Weights of a small GPT-style language model, trained from scratch on English Wikipedia: learned positions, biases.
Each number is 500 + 50 x the weight over its row's rms, rounded and kept within 0 to 999. Layers, rows and columns count from 0. Numbers have three digits each. The size before them is the row's rms in percent of the matrix's.

# layer 6 attention query, 64x64, rms 0.303, rows 0-63, columns 0-63
109:441519417496421613506515479490557579589448479470483492468504526420488473439501616612541559457500452514432498505524537555441518442514416571465442437479521466570480496472542479518479602483503519
085:543452571520405547479507491547461499521484474493487420478425521518476527474473460423527423490637567579586491447480517531518557520535583456513448420547427487527492492502462516557629513519455425
099:601529549465544509498424490542457525512512570465440513449562447503411582441521401458482534567488511498554420547415519415473548476555464467505567453571483503468606448599463470512551508504515492
101:562428504483442468462465387502519563436468527484533468526538536515614495552494605474470482497485535513529450588447564552453401469447527437472503481509468543558609521485506593443454488461496586
090:577452492426562447501592428558625547515441510510517508460513549500537508402490580578577478555512422457507433505395594491538419448501532474506480510496482535508457462471459483552527432463474499
097:556423406497487563472464582452596525460438589552553610526404508492492468480493603520415450437474509449432489501529556561485509505460536540574469543507491527470510482563575475481452433492523527
081:445492567498450490552468505496484422508436490432498562472471601504545555543523562507484397627470531476481476477459542484440535489556588477558437460602500472434485567512503432549459588474513423
095:591500481554620562414421494534458530448470472498417511448522475489516453509533462511479568512476590466630454576540492533506548420475466514484481529506469556578519417499433404507491490553530450
101:471496480428444465498471506561569538540609462471479505498520519504507455569404485494529527512479565544456500595468573426580463525570573607413463496487427512536491539424448460496401505440525543
088:446493636518521480522462513499416541506468500416524566535480413541558464553479533510477476577447498482524485443503480457535463434380501504535489577541487435430453485456575527589495605582489476
092:478546485505479575478417537454479608586543565575438490376572480408510438604517522455524552478491467478510466528491469491539417569449564538500477482499561466507442492510569531502423442488527446
091:498519414504528468501458491481538473521511417591506510480534469475464540478429538563488473558490453518511418483507520618552560604541458453480537419563501468563473537422526569603392471528432451
080:581540508502546466429605527421508318470537429466532548433454473502556495429432522482492462472522499473561523616572509463458554467502453564525478507527555492495492513506446518553547444513467535
095:535500561490434452445480521487517567532420511527442448542475512492527529418535556517400436439594427438499515459492494574452390562420493442549609481547518537559565508534514486518468541538553446
092:427652553397422494494544481533509508449493471503559500433467522471494495475501550473471524508571572481445592453503463439571421523529515588560507435446482487532391567517469465561460478538485517
089:615507474507564473443473480471494563499481439499504591441510474579493520586574503531547506475458458513530452475503418499478468429507573409570523464544428635475597460499459560528475504439528450
081:498521450555445502488473471506501394555488547565464517533544578468535469486445612554513504387608461454469450591435500521542446465519425526556552542469493524556430562474494487502437461405548505
097:512409499515416508518511536467473465602506529564574445499473498442420457518580548456523553387491529465453519468409537503474515547489616448501557558581566442473529438418466508491495480565473540
080:423515403483435489488552505478574459527582432517568513470446487444480416454488531569522482502442493551520488560459415532483448536505542488577530496508582499516471514627510510563450421406594534
089:535532619502504456517520438502476545400463450457518583434508533439429536541504502513617547438520401553519519436418583465540480485433517523540558558546510471493524505508414500491587451454498447
091:601443492501477559490555484479462497390578454445569463537546496461562474473463534493453499530616364538515519463558487474530484485516556605550458511527412427514459432551462456470489557494509532
102:479475475444623407520452570515501444483397552479492553493569520478518525500514492484566488481506439583541416482503557497511499543472456526616527459546353482521509460557601482499464496423498514
106:404493489475585504487535460544532496592457554497534507488456443495457530511512597607558495394546486501429511531529414538454428521491471559501550514511482497471518655446481515510451439500423433
079:526456493491509644482512513485500416479524494395517500454493565478521435550495484434411469445483472465590540516514438459500447570555517511365513533547547460537542567475449499611519472486519577
104:486451489420448510536596555509438542409509422453511574494539526478550511557484485486626509558476439503537504492411498431628502500489474514539448463454533377568508512474495556508527517524449428
096:463495514429482521508461477532479475483530475600560570566577513529545469509521456506576431523482585481538520424533484477587487526401477482525466532567448382402480577456475453518523565542391487
095:494513433431560509503540469458467518582540491444464507529503464510538495403530605494420520466556484578458506485453476556469497522498425525493607484409495590491540525459541438615521409493495601
091:542530421474503466569417576494521482523467492571489484498472506529431398538494534530534455465454480512416492605526497454452544573577562446447575535454525397567521530468544444445617478481468499
111:558471519557476430482433529513424533427575470537501584478484447534517529455503431520473629489479515446562552480530569465332496511583433519481518437482472542483462469509517494464571546445548530
096:467519510488571623467536521482479503507470575465520512430494502455482475448416533529478582493515465616509489417508532419481447460589520527574494493499434623537483482528519460537485511532475350
092:543576551561565440438514505475427492456468499477612492553523516530556550465508492522477531439561539433539512439429484471496491533522490535427487560460581532561446502450506390428572542443392439
082:438469514470374594553522551434472450532549448492549484429463458587520570434495542476513379669543544487467506516489465500520566524498462484476493417488475493481550524531514528537547489445467517
108:524533450419504480555469479505428500598523535573475516504586460524469442508591505531490495417538392463415494465484491544562534520518501438497415601399492544486453427583477489547563534536508552
106:452508489522402587548537514495557496492547480453451517481519484441526461509510502500598465455479497370458462517498472510469607586430548519589432528556432515560491577480507538394525578504521429
110:508469512529438537644521520538494455456450536528497462506487515482453509388509406502506451508382467472440548538514499476493522561565548587569511470463609497495567482450374530492519462556509454
108:479461525477443515564454494413485643497601567549519478452492508457419495494544407459521532516442512538477457484538426529526453552441534549529443542535500550444564445440598572466504498595494500
110:510444492477561550448443469501531557483577543492495436526520531509560551500551403517514550530521509540518461614455466512481505383542541479554521529457492513418497332469455482562530434446588502
104:451528428438595459501485529511405440478483511463568497565579507559429549613468483506563505517511505474564520401470503526537520513593436535485523453524519458447538573459505446563540480418419433
095:457526444467494471496466623608529493509502417517455548470413508537538469562556426525471442464514541510491536420575531533479505517538481397519581532480472491474468418480577493423454449612544531
101:479477473517499473560529470447429469471548450479530487469507414543580539427509381454493451497600557558497523443465544464499484589538493574490533429425575519448423444482490585581570532525558504
121:573550485531520459551491450516497587549526451535401570468449444583522510607502466494455507506491494596520588471536558453513463340525437546456488517531480521496496439557459511433480415487488470
109:472511484521539480417452542473523592572458420493519522482542518534465601528512574549510617545521446470538457451515525510490464423420418428461519508524374444569439537537458420506534524495536536
095:488585417443507533457514517494544464466459454521625519447516541508525519541491453546516576455576557500564421461573481438474462436502466550505461463469521686454503489473467518532442476494535569
097:609444479414462479535499471487444506449515448468365501525592548458513464420532493504430488479533495544479548491529509521548464428531417563546554396513520541586519440515425551542514560572504533
111:490493528445538548400480509571574559524460564487515513493433500590565533604430504472527429582463537522551389497552571539552478509472512460518470434497406491473486463492452441476407521505476587
110:534489557511474518468511460464576514487415548583516497407513514504434481468479524503472458468471553537488433493425538494521510491486600447629477497535448465368541439516592521563453470552554603
105:442548503407502501508566428466546573567407465527507441552576521488505454462421484510485354554563518467438566449494497528501461554575551474391563478460488495534455503511541580517538498511486445
120:543427482544433482531474455565577456482568475524478443554448476514464491476479423359496527451505455502446560477491551643544535491451526559545490452482552502476580468505480604498528486584425504
091:480542527525507502483497535524540469428467607595559510521599494430472477416442490436542541409583444502412521531515492458458533552474453543554510469470440506520611432586474465528424490490451550
096:541514465449404475535370630442490481533476566548507589495539514482521482577538600524397498497516530498500449409477536479525445524461582448542476457460513505526587489530473441451464541531487453
115:447498558485484415558545538502383529546510524494467537553520516526436492497566555501499428527479521512466502462498459495582509578508447355467539462533477430591520573476466611482524484530400427
095:456476539619408456444509515568457508521382548529516586493484489459503584505444457568561521477450466498526468476551510525425534518473516398587461505554492575441455572488466556421534528454513461
102:561526432534586558517544473440434565442507480489443487451493581424449470534504506370454483503480495489509528536610572465522459473558422535549407468456521503513540589501491435514498589521557552
111:462423475499458552422552519416540544451411538506575479487529591450470446479441574539609504500485528602584450530513534494518458524389531475397523508533468462471556499479476571492502540439537523
129:454504514577503428526494515490443532493460486474535509473539509508458465555401486525567485410453552447530540432590521533473412487422551506522498505689560492541438552493481529408463548466508533
101:552393608487368551431537431465597522498539563491451507503516525512596538475499502444493542564492526533438503512455563445499495496526504587455503465481464457411525406477514487495447479493561587
112:537497511474552455562412452482467542543522513568475459380516515538480488528536457501453548456497493511376509525488572546505606402612527487534531590494532444404469436491557493486458563472552509
106:599514452578478484555410563488513352566538417508472500493528455445469524586515515505457523443535418448500510458540454494524506519485469412517566525492637470544510502476517557523412517542507461
108:554487461509506484529470505518566547509479471397481579437511429526540463513486551479499566447397366528430488519476451497470505504481575427534489575513571514481498506461552559449457536528664517
094:518564455488553528509542472458472517465545424482460553386584515399549557464481404492567530564508497571552445465441501424464479608560481555544459488438444522524394498559514485461539493468530494
106:566419524599471462543451493403471503444618519538504451544512446521525519462514500452484481481490424450489525569462472559525586467445493540536506515567544655465484433459427515480458523533528576
103:539515513524508493591612480449400491458463490470538496491504488462483629569550476579506573462528508507445526479600512522500545442422366504522498479445471578424406502462516546501468478521460500
106:531481559532576442545502527508473481453442431455459550573499387459517553440559421506505451564429507630473541430471443532503480469468466492542464504558509545461627492461586495454492495564482547
101:488525459524466436660427487543499414587566454510484461588522454494462451593477480460458492473527495509428526624471486576486488497513500492427473493550549461514581471464551443439487540532459545
# layer 6 attention key, 64x64, rms 0.289, rows 0-63, columns 0-63
105:434531428495451557517537551445481552564461500549591618435427490409575473434410614566542574511465466543432517489456512511469463473510442451476480492453524532517482536476524536529516557546487423
085:508518493454422581421512549519553502415470622500496433527501536504543525589568450463496472531525485534474450482441519489362419499526557569518558445539450433488447561546446516580470555482498464
098:474447415488531452512476472546490529516574533501423480489517521538496527530460475384582499520447525498596420529503532528428511538601470492552544384430395517558456509564465553583470430512516475
100:545512399463432546495571392533536530535502530459450523457466443522517467564458530542549483434581486524495519479532634560451362429480574515517482464567473514504495514500438529513435422501536542
092:570404495437419434442473383494443520483517545409545576514485552502577480398428515474523459507486478484521533475537529500616487480514580507559504504495539537591546565486420568536489462520528481
092:559464439485478491572558587414501432565510483426572512488469597488480462508505614439496511538498510420471598497472573448634487528488559501573462515484482485436461506539532439495447466437489512
081:511473529468456528526460599489552426530416569546516569556489472527464541516471516379422511509612519537448377481532584529478495387482483488556458447477557463509530544570480459524529506483451454
092:583572398525542516515537499500541576452536546490408529509558482492547461512520456473467502446349520507599466511567494446415488504482511456442525503538525548543436453578473520546404478567441470
108:468493569530420532494507418542488500489455482551496497439483508492535422510443358489384597500561506526522527522495526427563591463567567495447453461541616534558542476438435514523497475529525512
087:557510521465580521460524541514470477529497588465488496457526486543563512575553555421406458445520449533481497410589514516483523430352491468455472547511449507483528478446551433533514572625509470
089:540536480482532502455478542536460524481484494516509504502491588447490479580487553544466564415548562560466485568441569444581523435459434411494476505525459489557439423515534548390356511560556517
093:438552467432496522379443557539539475568473477555507533518486462418506532445456518528499519529408478474585492456485465559626502531454462453499554440540560512602546504443582497501416541491439545
089:585522516546570537465575487499558433371586418443533510481522420439498492428536515481517531510492530484489502457533487524458521531526424619505508511417605478477561491445459517587494442451466448
098:520480459519401507488574447554486520522520586490498545533556556428509520504564611523477483480531405489497463414424531468473409543407549498588618502429453451528417492533511545476482496499460510
095:467513641524462494415488470486465488459521437576543465445503560507616523515498461567423529564605441482504496517509451382563514493450461573472430467479565509541493489544430536496499538476517427
089:567470479469504468512492504528500531458548480452419568538582488429453437517512504392541506545456520495558447482483450548551381529447523502613498491565490610483594532502430591439443482509490456
084:449497472565474527424476582524496536501455448484509525435468535373497511498425504557477563458558444525537468555558570476582535533532516508531489535429559548559471569477460370403462466443547543
102:550402484540394485515379618517447458528535530549557554541538514498405456576471519525564456428479513396482522539488534523500472538488586455491525549542475460475407520441515465479464564521533504
094:444475447509503460507442521499520465395479390517576529441414574500423573450462549465493567549526486488451566536510526414645516551548506537531486538523517540531550535487514566464434481409486515
093:556500625481507495442537482534479534408446477490553454457499450504483573476561502428684479487465441516568468557473434435503453461510556459504489582504475520536521512484452477401564532513550500
095:629556583543474504409556504450529498488396506478526441493545499498540468552476587457450509561551400511545503414473549527453425512474537475407475563500455476441540488505555583510565464484486444
096:517580475534549432523562562540445528436521441394459540485457485472454562586442443400571500562526448519520516444411526514599527543474490497596500427483451460545470546527533509474468458564467450
104:362580488568486471524517467515452439546546430498552533498537507431515545521474567525564507446521521506454572533422481553629449466518472473582517568417488505450486549431417430546492519489515457
075:522478458484603570432467448499579432437502586572559497531563526430503447509405496514462498504545469561520423656565505538501469466518469515431478549512479456499523463537485446525493454414502568
115:536547612400449530499440495511479520422468392514490462453559526531558464453486456478586525565499449529556483486498549448569570506474499451440417477397547438559583489434520527461513576502522510
093:482490507450559491505468507574506438441432531565528491506392495592510565609555439518546502488506495482539429432586474572554550488351492432484457489501582451510498473476462464552487583482491487
097:465496462532543496448556492484461477570565457449584569543481474499556510484436486527494538584510429478440598501488520444641443532561430566535528529383445536473511436504454476537432439472540530
095:485483351489417506596487574505541476561516462478518419538494526517451537530584476481577531529526476532459426596392478452497563495584471487458503516441578410512483504466468508553553452495516539
095:565499328586496499516577528437500534467521483456448494569543449461446505406528514493482503526490552440518484532419515466378499586527512501530565423432473508549498509584474531476540527480484569
094:496541576531543531478480515450446521514455542380511587508579536404492525496468452470510488542505526495503571536432429438535484484534539564513384475498470560546490472520461561525550559494507331
108:597491531540497482506515499480449389477483556495513450587539494447530552415487500582536494464612520502538446443555452486399518537535403472413540472487592535527473544519442471463604495461456499
084:423485494429465448490473541498583356480451422592529499519426543574524508466502439566528590527496439563449454491517525513469549535518449598515439447490467470432528545508529542519477597438502491
110:502517433445476458478478398507526498535521443495546534453390516521552514527511582491505541598522409485463530510515374460642582515551624421452550509489485528536495487503517473477476477475536486
103:520510476480452420557565449447481510415444506508500536483601596473502540470519420569560499466472553461405587461433504461577432531512519586520484489572530469418550534493507547456486532388468504
102:472439557484418457484552479494504473530558564489460471494500570493453481405457479509483662504469481524435459550487552435587596480555495522534505454508605554564531470488524524487503482401406461
098:531471521519419530501531520597479487500577519452488485498510442420467527452438432484613487570463581572495437479448529520460522475484514588566521486533461424365492456493631496486484435496537491
129:492473356526436576538504530542521527585555603526485495554492518551443459542509565463520451514500527443549467557492450461448438551526576398505539465408429526468480478541507503598523421483493458
099:414501557482603458500440444601492489452463496535497493603438503456424475574516445507434478475513458548439506526497544505540542466605430538531547450371443587519547565533465487511520501494538523
092:446520469484549585472477588456553540421486426486554515482499487506418477516570512439548425521487448511445484550399409542605478527482529409573415565544445518519545515502592525540467514538491470
098:515488522529413569482441494511571461441548448441557511553533549526571451466520529467504581594492591514485507466555403465458471527479525493496567452362502524520544409452514518495499537501482369
119:458552591561423505459470525554472573583493424452489551406455447513601467502482569422512436471476459482553440482513517455593464481486589416516437522496546540540451496544522507518525480573552431
106:466573438477557508492490460470522502498440503577512450488523467524563543505493465633465392535498465431561389571571501530471440510445509434462464482538419464482510541611452514480499526596535565
105:522516547495465512488446527544570475515452529619476416486505483487502510553470506515515494486488501553524404495547461456394425518529576415364537397584474449583516485542477482600546520477472498
098:486440461559459459449484444511615479518531502420408613463474521595536499410515519495482514498603432501534544469449404508531489456490537444555562518507435594517502498563461522533508440490583510
118:582567468457611586462492559469447601485545555530458476463487426515476489546536427413512435443483481514545479547493500529396470535450465515456485452527507452419466514552549431519520599508534579
112:491551343437503522502513513476582578544500521445521481552516459541465440496519530413535422474403585518472491512549503481488497517452519508462563510503444365483442564425549512526561463554532565
106:561581535563499469501519460498498571490429506503444589532564474486401487532491498398432508521570497443473499407579489570546522548470474404514518464481566507548424513480513512383572520553443452
115:518476582435458461509457450482486526545538494451532524511466501519459488456476482424512483514487541388503602460532445486563468437542493545534508477425605496513631454466559631557550417450494480
096:553512415484493406546495451494458403574537562494409422497485482518437529460538444495433500471491507553516544455489422460486553524568476460482630517536496542526563565527579621463551499497481461
102:463454500432555546379535481521515489511452537481526458462543500542552429491498443624502489426526461561530434528496496576501502509395569485500528576550489383452592549491500517461433548448526562
119:442477547534522531472526452462477488399483437453529531416458545457596550489414384470504545552565471522541517489482518527579577540526497618531439543504469553532472568390447442458501537513516495
093:462490494423567475530427535433510493543425637515520518487475549550474622545494515568532535554408585485516413505505504559440459503505430478507498549559466445478516489523530441459493564419409507
086:578599522539510485522542471592420502592494524444424404441461540519505481501458574517507446601535526492441562457522581445579467433458481555522453483454458458517485451554413493523530524476568465
111:582511542482517484472511533417516475451468559440470370587536471516434479496481518485532471572504511418525526476506530455437467588426507635509543523523487470450482494563496511395533592522473593
108:483490629481560482560416511471450495473466491456484518532600508440451517460472508521476420480451570411525486516503526539532440526451519531494477613608464419448510465510542403506524589504542580
096:570505491445385527497480529453602517505551538517426447487512471565547545497539529497528456453540548596547503488547598513425544494408405439453445405477493505444478509493534555517600448458494483
124:503582561524467493528428594495546441527412478568538507434457520566438478528567508493489534520553574520508499539492461363548589446483500427456504544504484462381589475463546505470494429477536470
114:480428594430499475508483505523532452480436518556529562455554490494506470477461538533554581487533449478462549546434463436583498469487464446469481603503531477509637534411587536528394533460502423
099:475476434479434525469423538486507591599478484482505494503544556463498498482436576486513514516499565505466528522469644489602395476509509437413505534522462441481452546577529465516393443552529562
094:488539389556511472489458457591546596482608458460480514469509533497551507555477493493575539501434498607516506429522479425505432516546519562457448459436468511579500437533444468437487573580474433
111:448433518497458508489491528504518402475527601441556590532458522510536491395451543524477497521512580421508567531572547444535449484504471550489526471468639467457531425494518420572487484424511577
093:407522511526477442572578441562568449480468463464458557541426530501552480513478530503512555554466541516441465481534479404583435555532371500529541432584463562452502540527527416527416521534483495
100:556430583485443534490401559569447531487583516442470525482545427497578523408491429546509589508501458552502445450568474477499582425553442515566430543536486477528410440531505440526488463491533513
095:530508533468418553549517540488436423533441447453569576580507418448461492516441491483486602457509457482441560510515461550552560483461449518543416555443500516470559547497579529576481527395552436
# layer 6 attention value, 64x64, rms 0.455, rows 0-42, columns 0-63
102:486543541477553435545459549451468548475520539489456484570476456550615495462482510520481548421606538524534502578445485524537475555460530507432551525323428448522531470448528574457509447460470512
103:467495518485532455502530464468531462561485501553420602508527449494554442598588477502556554388424429494471507512551444520513483540538370544513438453463586429554515463457545512492572440531459489
095:588541411528561477469493472474539436504592501599526512529452557496516568427425418470491474554449565438482402483478472549493481523490532497438564566576457476556501501445476474614516439464485561
122:607548480460518444513483487501532610433460491529508438516368521504593566508521508490499533389535489466466588458537460481525455507412496506573610510518536498475551476554510382496512453516476474
098:449587440609542528517414409573468448580453497498510514477505559545494532531593514474493482468464395545461542463564536481459406483476602559457490542527463485471623529488448478496517504472464508
104:436610435488478516554468480528534496471493523499460537459493461441483544494554542557475493436468431468470425565609498576501574523567372515496531555507474491455471471479466635497482542544495390
108:405504546525506631491614486463536408529572448548502556469473483451460429433544477446544472513516544530469485506478530526437498488600542554397456408433508517507521480483572495471426496536527550
127:442474477455523458560489420459497521481500486563410602517520554493467605518546462478631504429432506460457449529464495453523581535535514444412524461536494489502570521520463497421631498474540463
096:485609448482520323522495524553502501517451543502513511469477543396483499491510416521451520553474551554496498460507486451503507602500480550481587508453470523515489445509541507445515616447608430
094:491521465470533476527471477540472430500432547432453555482576423529504507465473587510474542532516458471543421487526454556652512425517497475496554403485562516409539490403474566469509507605468547
104:484627501445479480525493483559561543484501441470601542563524512458531570531468448545541448427557478504494475489540482522505438408461504601522444495435521437457501463423607527534472512540410410
113:398551440480400592505501441497558569458510519504522455519466493593468526496551459498508542607479455582406540534589440549501570443436533502474480542452442457445514459532530500477427507562559522
099:454537552538517561542474503474443560517484530543588431496482498442547511555522491487472480396531401485543503437464481511471490475478465547503626460486441507544413535594395622440529492454561492
132:544475535451437472545540439481499582590477481461494493530463504490523504496493547607506517369525426574542493458491392476495422524527587547465493482497468450539527612424509519533389567509473487
098:513360545481467471517503441540558531433496450516564477486545495537454607492454567597483425496462490570531523551372518554463511435462583448497557475444451516444535457528502485501552491578468471
127:454423502471484551571470482644469560488473525397455444484477507497440540590474534518539436530479508591442405548446542458497459508548462484392454531456562521570570547461520538520530464461524497
110:402525539475454541572590415452462521515469525505528484591470402498508578416511483530548500455431444448464595464631441540510494453427481454541448513496554527517493536552505538471552517569466479
110:409532509481539562463506479564482412600574542453534478503438532428480601435617537489414536427531525609552523490557473494500499492519452496460519449562524464461488547465395483540482469470542507
096:475545484540517542416535494510385477495600486536524516493477426556500581466559501445516540536519463497612556577512430502494434462461520436484478371423464449445543513498536488521506588534550419
109:501504498533471443502571572357570503472559459562474544567509470507496453358528498519460502505511480439572550548513523496453444396471453540510519439509580480591471430522568466438525489517548460
114:535485556542530633443505600514416514550409617446402438552483530518484418492497579503514578458527495459505536444500503443495517490446539504533489544448477499421445439512495485526416498574503505
110:482446476523490453527413510552422560551500553384524483539444413455405453449529404543525512531623491510527512496511522495475497513501582537475494495481445584456501498591530520499491597546574423
110:436533533511491405521489556522446445441568536528480443509515574543506461495411507454486622484439549499499484559492499533488529503541511529453569487351429545468549469522423465470576444459579573
111:460502517530470546559554536505451503442538488481466454490567449560541406449509495539503579503446526544526544475482431503473522537498584425404507530534419523493416542547563521437374474393549580
106:561509524466532536526496518469466508488609454552513554496470509486393374576536398486564519426499454597497489546466547479536514530465557550452481540577484485548440436512404422475541433546531514
113:488487495555629471477501466478455473526526477574422531523589498482478440466490558558500493501500444425482521565584414485545497492509399564421492579509452361545469497530462577522458563480534474
092:498479585496514506567349528514448466556571426506502440461465500457457504546431496476425504420591540540579550422516447502517450501506498514430608460523471511520507585572463534571463507485515451
117:547504443432479437431474538460503506509449513522516500529491485508365465494481431541556532498396540502474416388521428483592553574519544467535557455493468531538512503549516568554513565558586413
089:490522556514500527477446495502550537433572469478444604465561521517487445586510507490502474403434529479523519537448540514433612455511578522558497471382492487392523551398486494449569425522497533
119:589516480538408417525511554460489616440433431510462480452528530500519538529472610513446515553548448541478508460462474547482470523535431424504507449511478488574569484535559550428443492406593542
104:453502512481425647438529533494532507429508514514483472497399556486519499416581492551438428461499572461493532509492575397521493526473531552483507544460445538561535529573466481516480548473584381
115:542506532540568535515572467591525555471490528487506482499530538441570535436411493496536448421584397372529473525426527445509441533478560520544468513516556461418557536436488504529527403530455449
100:564469405548500523503524465459480516466461460587483496419527532492441507485511448434550453459499524569404431488531543548532409508524559437571546472486570531522619463518584406493520593519483442
096:468404492503545491448580453464400451505484494601513554479494497473476457433481525398511550516572509576512514511537538517474548620522481399524540458506449499401517482582461521489462603573491494
087:548542479475506459634631474533459522509445516436471501491444455436510435571468475540595473598506441472482429513528406454548555485514588456459523446529544436470463549528580492481477494506549502
078:500553510510502422468406483583526493547536459515541373498418506468534512474428589463497469531540533471498491464414558373425485464541500631493534543550465476568484531469531479574485499501472564
096:439627457495500450507575453491473453476487492409439441541451505473465500516436456563473471497501568457516553488512519496455598534562441443565459462546575490513616511463537604441527505445585481
099:481511578450529418490404459414469527509572488515496460508451427508460507519510564424510498500511640533454585455546457445472505533518429514518490515494569464477579462633554467508457468480528593
087:507458592534452489462515488534537475572513509539396443449532550427452508471478517551514578429498541516503440445436550503554379423531551487506479398520495462444493520590503551502501615459575528
101:555462524503498556411380493546435443611573395437469493480548504553498533604466519508491436523481539507503545531495487505448519589533480511482565557511394495478552543473487414457490549537453433
089:512531477518481501462598548567540477432563473459510525541529560539433466485376535575510483429469477571466422643503501414488527422482468523548508522561566473504459487467416438445570480496496474
094:463648489526480550537562558480440517480417418429536440436550576567492485495493554501509460521440523577483543469552494483442465410503457503518547494446517572538544512481590431388464529473496500
089:508484500536529517490458443622514499494562572523454510561460560511552435489464435514539574509523536531412504478479466467490397460419501514516445478523566421609473542454540513413508379501592494
# layer 6 attention output (transposed), 64x64, rms 0.389, rows 0-42, columns 0-63
109:536541494511520530454463544498515496444423447510512558481442551524453520534446549491485463470462560517525463408612508592464544413547509480600420437643500540529399516471470534522480532482491418
108:471438548526489503396495485494511454433422543446513440462501637492508592511452469512501522542562447527594498523483521449548438492522562560573499420547419545514420529582427488514559469442515515
109:442541631547436453510525578520385565530476447467508556513483538479535441521486495470481547539567523512406528432546537483518500427461439456525420541422450485517525472463528542416573579548550467
129:437483503518525532564482562493513475530499499456494533409537467499543455500379487534402552526435591595536456537484608487480600453554499459427411409500475470526493527513479498594496520542534433
096:564450564487523472532569482479462425486508449446532526469569526429415449405477507465493509508559445461504526525510504443518575573474513549399549447468513494573518473502477676509583451552477489
113:572450536496409479472417507487481523409469478388605532582450515578529561512438498492426544527525531470587492447508503447536478561556577499465480508536584538500489429473489435452448518452576538
107:614527516433559439415483489554376567507430518505458414533585580553465548474546483459500486534556464454531528424524428476583487482452461556517542532543440517481545552524471499442523489484415527
135:503448508497546592401518576463476369504521468419520494555529501452533511542430522521414496548606445541458538372543534532542432499483534527448552469483480488524442466519591462572482509523482537
092:568442540486465475436587520481573460452575527537525599513515514477529466471425574478506448504491473476575512484510589574457479434527508514395362559497559438436497480534427481545509478454511567
102:585525404484368549493497565471540481467496534513530438493439506511454471486500563526473476498471502475434515536559419453373424493542594595483509472533559591508454460572479513460507534568525552
105:546516477555514434507421508430491620561495540511424604478540562565434467466505533448386541509472560434522497570510559447479544455573477494478506435542471541524514444578500477460484405432514518
111:577566437519546484475499458529437529485457505459529598543603456375480458468451546503513493440529495454595525514475442488497418526580530444467531531535595519578551522507444444522516443518438416
104:504483479388511552530493498497596457489546482374506531533495523462508491511418434459563523599403556513531477513524477569631545468473515563560463493472558455444585459445530529473430490478489455
132:548540430525572453555477640514515384504519427501519504470479529578464505473556429474493465468453523431585499549541519451495662493545488483586469504474462463457480506544476443427533473495478520
099:488545443649531541430476513527518466509471520558559516486522457508430452546462462484381508467469501453402517535518430499535583531444522489462507558540584471508503514513613396497424539544523448
127:509502502595588466432491502523496479417630450501508524440428439533508559473562529517443524517441409412579545413543470450533476547408450538530541565535518507498473432549530524478440510555525487
112:595530473503441537514425546504482434444471465479454442480552474505505447614479462409482573521532518571620418570444512408505481520554582504518547436507489481548585486554478527527455438487514454
116:605466506375485452514505567507507523415474480482487505474554488491539421423591497455567459550421485454533427503427560440557599533478512534490457510556515506525466460524464549414510561579535557
107:626491463487550466462469487470492516548491480497508420497519543444429419531472595460548490470436460481467512589466549537551502384514602464487492554562459624567498505479498530446415449540503529
110:413474612506452468552456480522474464598469531523475425527538512571499483670426513460476471490545551517436416483509519515590495427487556490565513524550473487455518584485440496468457495484519427
128:454573449453477487577504439588514477471486324563487463443412481538474559450453448533576503557429476595511507522476488509545501526622463473515511422533542510523506569491473530492515489483484563
115:616506448507468511498475473477547495495552307578560411523513482563512441482501574557539486483520444506578479514583535542499532511459483475497445532493530465495610521443439477447490430478452518
115:569567489470449517486537531507497481438459510524543508488457512497464490525479603509546455583495391482444489390499464617501411446473498498495453535552529445498398544522527542582587581530460421
109:559551521391476515579471507576428417520450511524525500414453531467478625551552490425646476474545461434511543452483489513534529473547504475545504553450568495499479539472510458545463503473419432
107:421505452494456498508512497518513482512464498417446532589591544499587506417444558568542473575529396481547417452534518564460571590402421456507545443459439550518487564509540518485491530505457496
118:555409595481462430528498466531481456484485484436512482595483491510445598530406437381547411519580440498533496477520506542426466477567557454605501489479519575471512463516485523531570525483538548
095:613464456460492523615555516492525545475516541452448547484473506497545499392475558448567464548417478433461449506475522563519550506435435490634413494491527542417541500545483496519443533567464466
124:507525437556476570433540487543513482503499447417513433560474496544611500521465522538496497503587463531499527529529567512447469443551470502449473575359473490451493542514418361500566487485558578
097:506524436455551503406449476460537501534397543508519504494473574534510498456464498567409533588545416485436503457465481490547524592528541569437517495576469464590418573536574512467534532457422441
129:452486548475561530566516474485473421489572604492541456476532481512491503542507434536478430424490626426520537498583431559509563455523539516455456575502547502443422442426484458601515463545479435
116:560512487435633455518533490577470534512476498419437469551517419524496526563459510458527450464436549535531467439470639529556520521482451470411588516555483411492517534443487476525443460536469573
117:496471468490453533521460544481515536574526433535417475478469545608431514537539475483386568571416522499472499468554515450482564463480508464433512373520477448545471464533609620505477542511522540
092:474483535462515462542521492500430516587557555513490412482558520550594524443504497569456489516507536480482580434569486459507631495484465500484508476507430454653409523428464537483499454445418475
103:596472485453368486567428371494453530530521528516497429463517514503536510500480501546499494506521510515452522546483639532502547500551552495417558464433590432614467501464488538485503461527437458
081:537422539477479501527515526428505472489529568534533572561483548491514517508481531486340509575612478388575460578535540522516471506492454483488457559419418499430492473462452510440479515478599535
065:367491472439522497436459517510519496506602475524426540514486503422536425532617543512583487522511566450493419445506418508573519503403454424534480518451501508565475526556535529504543576550518450
089:544484439488508458463437470463502539605442477442608483555526537507475436550428613543533528492492468459569535569536518452422426494466546445438534512525405552528518468499535461501504429476605564
088:509553446470524566431561413434565507502517582470539424437479565435543494446430474557605528592419476489576446566489447458475487468475564555517484476427469549555494481530429508549527560508470481
076:483413464372493465495488537471547498471545588497604443642525432566554499484517437493519424478525550573435536565471521529488491462473553532528452531479512540570438453484564430446519475456462501
091:401562411532484456480544478576527545432423476486471519423473514531513529515506562475504406426480533482505422433561561427559536567425539477564538406541542487599459517542498540508457522519493573
086:494534536518545471464475447508463467539427531427493468547528473431439448517522522485369433505598598529475545405527409518519517550529485540539533426573405555488570533486601543479516523460476518
087:552491559530558518503584413489439508576494529464526468457505524549487506517519483484462496452447520389547527434544400512507428481496503441652491471487468562492552420492488590538483419457598527
087:501536460431510457505453560511457552466488558458497586523576515453502493462503560464515372493549436545542487444449440548509560461479450436555407532502440557440522587497490447503519549621483588